Weights of a small transformer language model.
Size: 9 layers, width 224, 4 heads of 64.
Architecture: learned positions, biases.
Training: a variant of Muon for these matrices, 10256 steps.
Each number is 128 + 32 x the weight over the matrix's rms, rounded and kept within 0 to 255. Layers, rows and columns count from 0. Numbers have three digits each.

# layer 3 MLP up, 896x224, rms 0.199, rows 851-895, columns 0-111
146158127132182121093051102121163120123082112190095123146092157196124091150059116084153135074085164115198156093104160119124152152112179143085143152129090156125130084092086119152195074157102131043107034086085068166146118133166120108191145109127117094134187095129143092122143101165160163115200129118131202110171125168132143128124130089163
085145187121050101125160184149133152081136094109116130139140127173101153106149193137183124103189086130131135133169131149114148074176106085130123092144131158129163142136132122156130083128124157082143077097086137105128143129128120174099126175084114145173129142099113073095037148085071186102125147100192108187137177187163142132098094045134
176103169179146134143086171102134132146220154158140146040080101124122143122140114125129133089085139165137142079115176147081121104159083098127158119124108124210193139087145138108164095176127103069151109208132214147171170138114116147161203160174078153145075126119144105166125114137077132129120136132143111085138134128162143096088110165145
105129110153144144070080173106135141134181134126142107132108187132123113181117171123138166075121175124149102140101109121105193058145049088157148128119177167099077145143096128101146106137107176101107083142139105052088177142122144088124117158148086130126145158113143147133118068117163195109112193186079091162170152119151101090091166128143
133193097105125080165134182169121124132165047108072135178119155148131115116137153105132131094118141127191136074159090218146144109148166095081135173099124130169116119122176105154182138095185110109119077135112101117136166163093136185115152148162163144088147082102192057147179131139093161192125137162131101167135140113130117067135168112123
134118103094120087187100133066102134086053130093075082119175194118047139114114094118129225172131172115143124128127108109172143134143139138156110183120109152149098111146091145169124100153202117133086130079137112106141081147108151122138144107137123141113165072155162122120124139146199089104164180129156106105134161134192107163127061102130
120097153128154116139075098165136132134175168164144192141135141116163155192134052127096099178143160149080155074151119127101127083068110148081151195114120138115161130142129170119117084117091117145115148178132139112107135122077125122174059166129172128168096117093094107117133126135136035129156165136125128128121166083166102103106137100069
145136167065126153119078108063106125115079145127130166136128094144083073119113087097162094136104115161128123087071178139151106173178125097114119137038173111115153089112115125109103103124102076133173176169092086123071100115142133142147134129105125135140165068126138144127168147175161198146118099107188127156124127090157159124095166117154
144137075163134141146149153136146131172095128082093098161129140156105134122144140145148081156171099133137204133131088141161160103158153080146151085131139127063155131164168145121142100154142174141125126032129099161094095091154099107147118101127124082140142105142157089129065111131153144108185153124133140117137124122133127160146127139124
102121074144138140128126155128147127101171200163122100166116138097120154129100127131137205139083193149144095135092103135090173158202143089165088103112114135119098109109096107127105115114126124094130125139085106132073138127080063145108163129146119191107145127158108116127086156153129155145115162175152132091165088086139133136121135104174
107116180151135122114135153113088180160147127095175091159102172081145066072169138148132156144133089121129125097135119136102157009136148139119106156123082142136133180145114122116148132082134131119111167163120105107155090120117119117154169119099155141142157117121147161142130112125090155129090165156159141088132096076163128125058131126173
104198119159106110172191091141107182136111148091129073126113128140137120189119102122203133110095035123130203082142096156164111098107132153124164174151120069069058114168093131118174128148154115107142155045110148136216087125149134136113064132159128103138095112058149097122119127100134087124182134083070072103162105066092148138099135113185
161106141133162087129151129103130102135099149102164119111154093104092126115104130083174100178080115150084130143151168147118139065121201114114133140144139110080090106172137189081191140156173089173177100064114132106178099121128162116150125149126117140137096105085128071105135184154162142143153163110127129128097193085112105141124149073102
133170156100129116095126052118142099161134079203080158129036163137112160131089185153144165119129124103104127126141112149111120108114147087107119147180139118138147126104123124173132107144113116089153095105147169185126168118162139161149126091177137149176175103078133178130160110119086072164130150147101101114113145160144101100126171094171
145151037123105139106101126161115086079155128120095110151133104174167229148173159108062126162127117150111117153083111177137091136192118156102139133103198159146169032092117079104128138060106077122146079122094171145061163042105124165120071107107119183106130182153111082128110127118112216169120220118027141147079111160177153117191127148185
173172142176056142124137107099099160080128110136172148147152066159061110061145147116140153111131149171121131184108117157125141147133125141090139130122120134129156179165135151095153125141138095148111092147113179121175107099131119142127080140136097148090106095136167039139082164127188155095092097101124125238135106098164104105133122105153
121126172132175173147126126076152124152164137143091139125168169094144144119142097139138137172162112094148048157105130119170143096157189154093070064172109114095101087111104114148105097084173117159096136070116126062123062111117167086164119155109129073117121120148186129141113087163182077097217165120154156113114073105195093127089157140124
151150150118087102170096177149112163076103136133123207181111173140082142134091187133113175137064119152166116146122135163118135075126155176127076096109097151115127093054102147126178121153102153085151120087125126153176151122082175174206133131153112145103194095069147137095133190138146165124153115093136106066134171148148149070127101108175
192101090105115096097052207154192136116129103064132137160127185159130169076128117148146104103163126080120126182150092133077106150134047075153085139110108100110115105138159142141153109086123167084093084142147143105100046202124124137134106147105076139135187163121113135138105129128137103129134101135152126183115126150161127107138074086137
128142137072128145125130060144103170108187079157151134119145176130130105088122114127141126123136122165118085146115135094112148120113141117172117119136135132137143123129162074102157107111214135156157091145116103151178089194159088086160183125172085129146119062095173131151081125156080168097092115116141175148138151161122145110148097126111
111137088117173126135111082138075133122125108168173135054118114143125098092091139170110094165065154178171131168106097189112138087111094140146177129123157119149136108093129094152128092163116119107175164116095119194130123167091155134134134165112172142123104161092136146161114195120113126105132135131157124120111131089103155136093118126115
130117102145157115086123106152136101142100097120092139183044131150115140124131061138088173093133119130119141137130068142159137080145119050150132099092110151171156106110142177138113086140165139110151158012143172165158142123141123115127158148091075105147173103082123160148191091103147095100174189158035098092116181133105148059145146132162
072106111149113161124136089175176070076133118103150156143120136147111146133130141201121098157098164141122125118128133137164087108146117131127107181108101098145153107139098082135149114160146118123177157096113093137224154101107070089160144160112123098142112156119121127126186093094200109121150135111164061128163144117105163125145102078147
117084190123065155131161195096165171131134117098124155108114139129080161108182147111192158124133105043112136198175196102118121122154157151181095061157162097100168128145073091097154044100102083218073182108123167148104156058150147153125102157158122073136090129039153150129146165110093124106152095152098125124092165117139132188117162127145
108144159145147126096118132131121158072128088175094162116082099104107147144099075128146160137110166135123131099078182148135141059094104121101109139089132099160177115151091112172123139148166152188143077114155148128128156130088227141149099160134118139134113110068117080143130149163160130202170121097094163211139059132111136133093168118147
178123169158117129139185121084079161107156158163146160122124157145085157129144143210121133097148131100143123116108132133084142070117154077091161173082107157076090103105151154088103090131163146147170125069153158169160148165143082179164182088161067150058127080144112119156148149097136129086140195093146131080163160117115168094126113097074
162173162099207175136158126028106099087085104189101130117121124116154229110081125135098122109171156137074128128122118140124170139095160121123127134090172141086121125147135138173202078126086151150071125166181142087124137189104136108048070156134135163127072082134118132126128127187137090091140123119118226120092120151141119099123118110114
123109118159141138095117151104089205141108128176133096124054187177118157138138132137151096141081091101120131175142194135142123110087158113159143142149112148183091140154123160147119118080132138111150152163087162144162138155126128144133099129147182166143118146100125126135124117150116098137099152164079177131110125109097127091103134091105
061188122128162145188127071144153140098161130109121142124118116119113179078101109125075173179138077208123091054178170123169164117142182146083087145168190149089150137069124075108139111102103157105083115158156102197092118079168080106111133193184097133213139134146158141131157094101122156096085141138133132176115144114164043098072141124169
188155131188159108123085123110099182070163107097102141180101035143100158126128149112187154104153141156136162107168099168108119128099159131112136091161151079161085087087132102150178120118088116135223110180113154144166118113137154136161114180107161136141104084106141125074064122097158137152150103153163138131104125155079125098091148098095
156167132135119118132127099133126123118150157129118069133086137099118113136120137103172146139157096121120150109141080119171142146058136141131106148161191092121146101141118138180154123081170102135180147131178145081118109088090128118152140157103187144110050124113138114169125123196157126114145124164146118146131089141157177129104172101106
193118146111150137107127130161097189095136069111157171157121100124150118136132126133141144185151182128143158125131111119089070130114103090137101099098104164083155133079140110116118158107125118222168117119105152154173189155117092110068157134094112162080085131099125156169153173167123111124155199103139112093097090145126118124130103097164
167178095157189119135139103188178163138118123084076141127153098154085125127139202164081199101159143136136097109112116170100164100137152111146118151116064171076125055106133139119104125168110182112084098158111161130112100075103098127166091124069124157118105097164102194144094157188109140079086152093099135132149145079161076127083084151181
149083087102162139135083125099039122218084058142130156131185134091192130097060110126132075105100137155061133130149173079122127103148088114136098198150103171095167158146127174146132098138161118112153146059176118117120149098118050099140093151144129121170088124129171137087117123113157168110122145114114124118171181161149131100167139166116
118162150146150139111106107127090142153157118092113106176192181054116139081135088073123165141130148148155085163148068172079161164102108157147109144094126128122103124117016149146106077117174100143181133108130162103124089087148168057133104128172070117147121128100102178072109119126146146143120151156104117172132127132098148142151116137082
100205123118151133085145091103120141183112039133066169122167098092167139111165116132158158121166105192149084081103153126150065172154081137133080127146141157131105112181135138172144118163064138095055095118090155072119106160177151101186163099138153130113113078165162109102104139126117105146137058121095165099117159167142179107141128093121
181152119128114153165103160117083129086150124121110184091150082117085142137118085135197198138097149126074136110121126124103117085149129094124088184163115084118140170083117147123169142147108153083166136099117175045173077075117162170123120102138079210154197109104149070135156152134090144156134196105076115116168165137102113078116116107143
070176108133101145178053203095066071156118116118171118136125210148130105155111128181063086193141181103112128132105177136123104111124105159139125162118145143102111132130124119094145129183163170149128108164194133146139112116101118126157139094151130140128135085057041112162152160142131165135112134161163151142072140155139139155129099116063
096152115114132085132090119108126164096208149098133141149169128119171165157123117120124104127125066163117077169194048118182100147123174123143161181158111141114159089099112170172160138092162075118101134115126088149111134097095129147101148106102125172166124137143127097159217120181119131164107108108102145097145130171144073151104080103138
059158084112127114168144163088112126114112165105118131154126128170102143183082142097138139174147160146153154106201121082168090083151102107070170106115157153109144080179086166163138132178095173066120067042127174098146136146101135125171127158057123099171117113107125148140068101136126120088159149129134153211118155165172070113179015124129
130102163117131137104103086179020078109129167063127149155106144141101099095140064147089097139108166157100116081117151140152126171091136088145080151109190087126148122076094085170168125077133163090128119083173132150138119197199131094123087136131142139155142080146046148130054122105138098118124170130086180089080112116141047110151137103186
185159080191121103109146098067123155132064088140063150093172135191123123159144148136134141126161099102145177117138172163167070153188181156127164118133140113130129083133177141171189117127167163128143166100128136123138109121165170168089109140110131140117086174128167126172116138127090110103108116118136097082125150128143129100058143116161
148175092184202090122107119145048130040168116138127184156128107108098192113115177057071153222095123134116099136153182147110186118185165153140141107110126137112195092063084090090140140097165061185154179115081113118106122114173186190050095131121112075099159122143097054145073183149148141174173169076044093116074166202150045114145149166130
109061153105093116123135113138141156096081086150136069182124133115108169087161085206084193086162202102103085087191124136109148174101109159145155120107130104107104169108075114086131103146178121142099133134217179118187124149137148065134101105127151131120113141157164087157164115068099121089056121107129122097153179153105139130190071098173
116146097149148142082157167148092128158101148136113140111158163168093140102152117181123145140134144129195158128138099091131109099131112153070110198096115190092118071153176107159165166135127123140155103072086155138179068169138136096151134125173105125109132173075156091049138083116118121121110126164156142124153093154103087132161153080141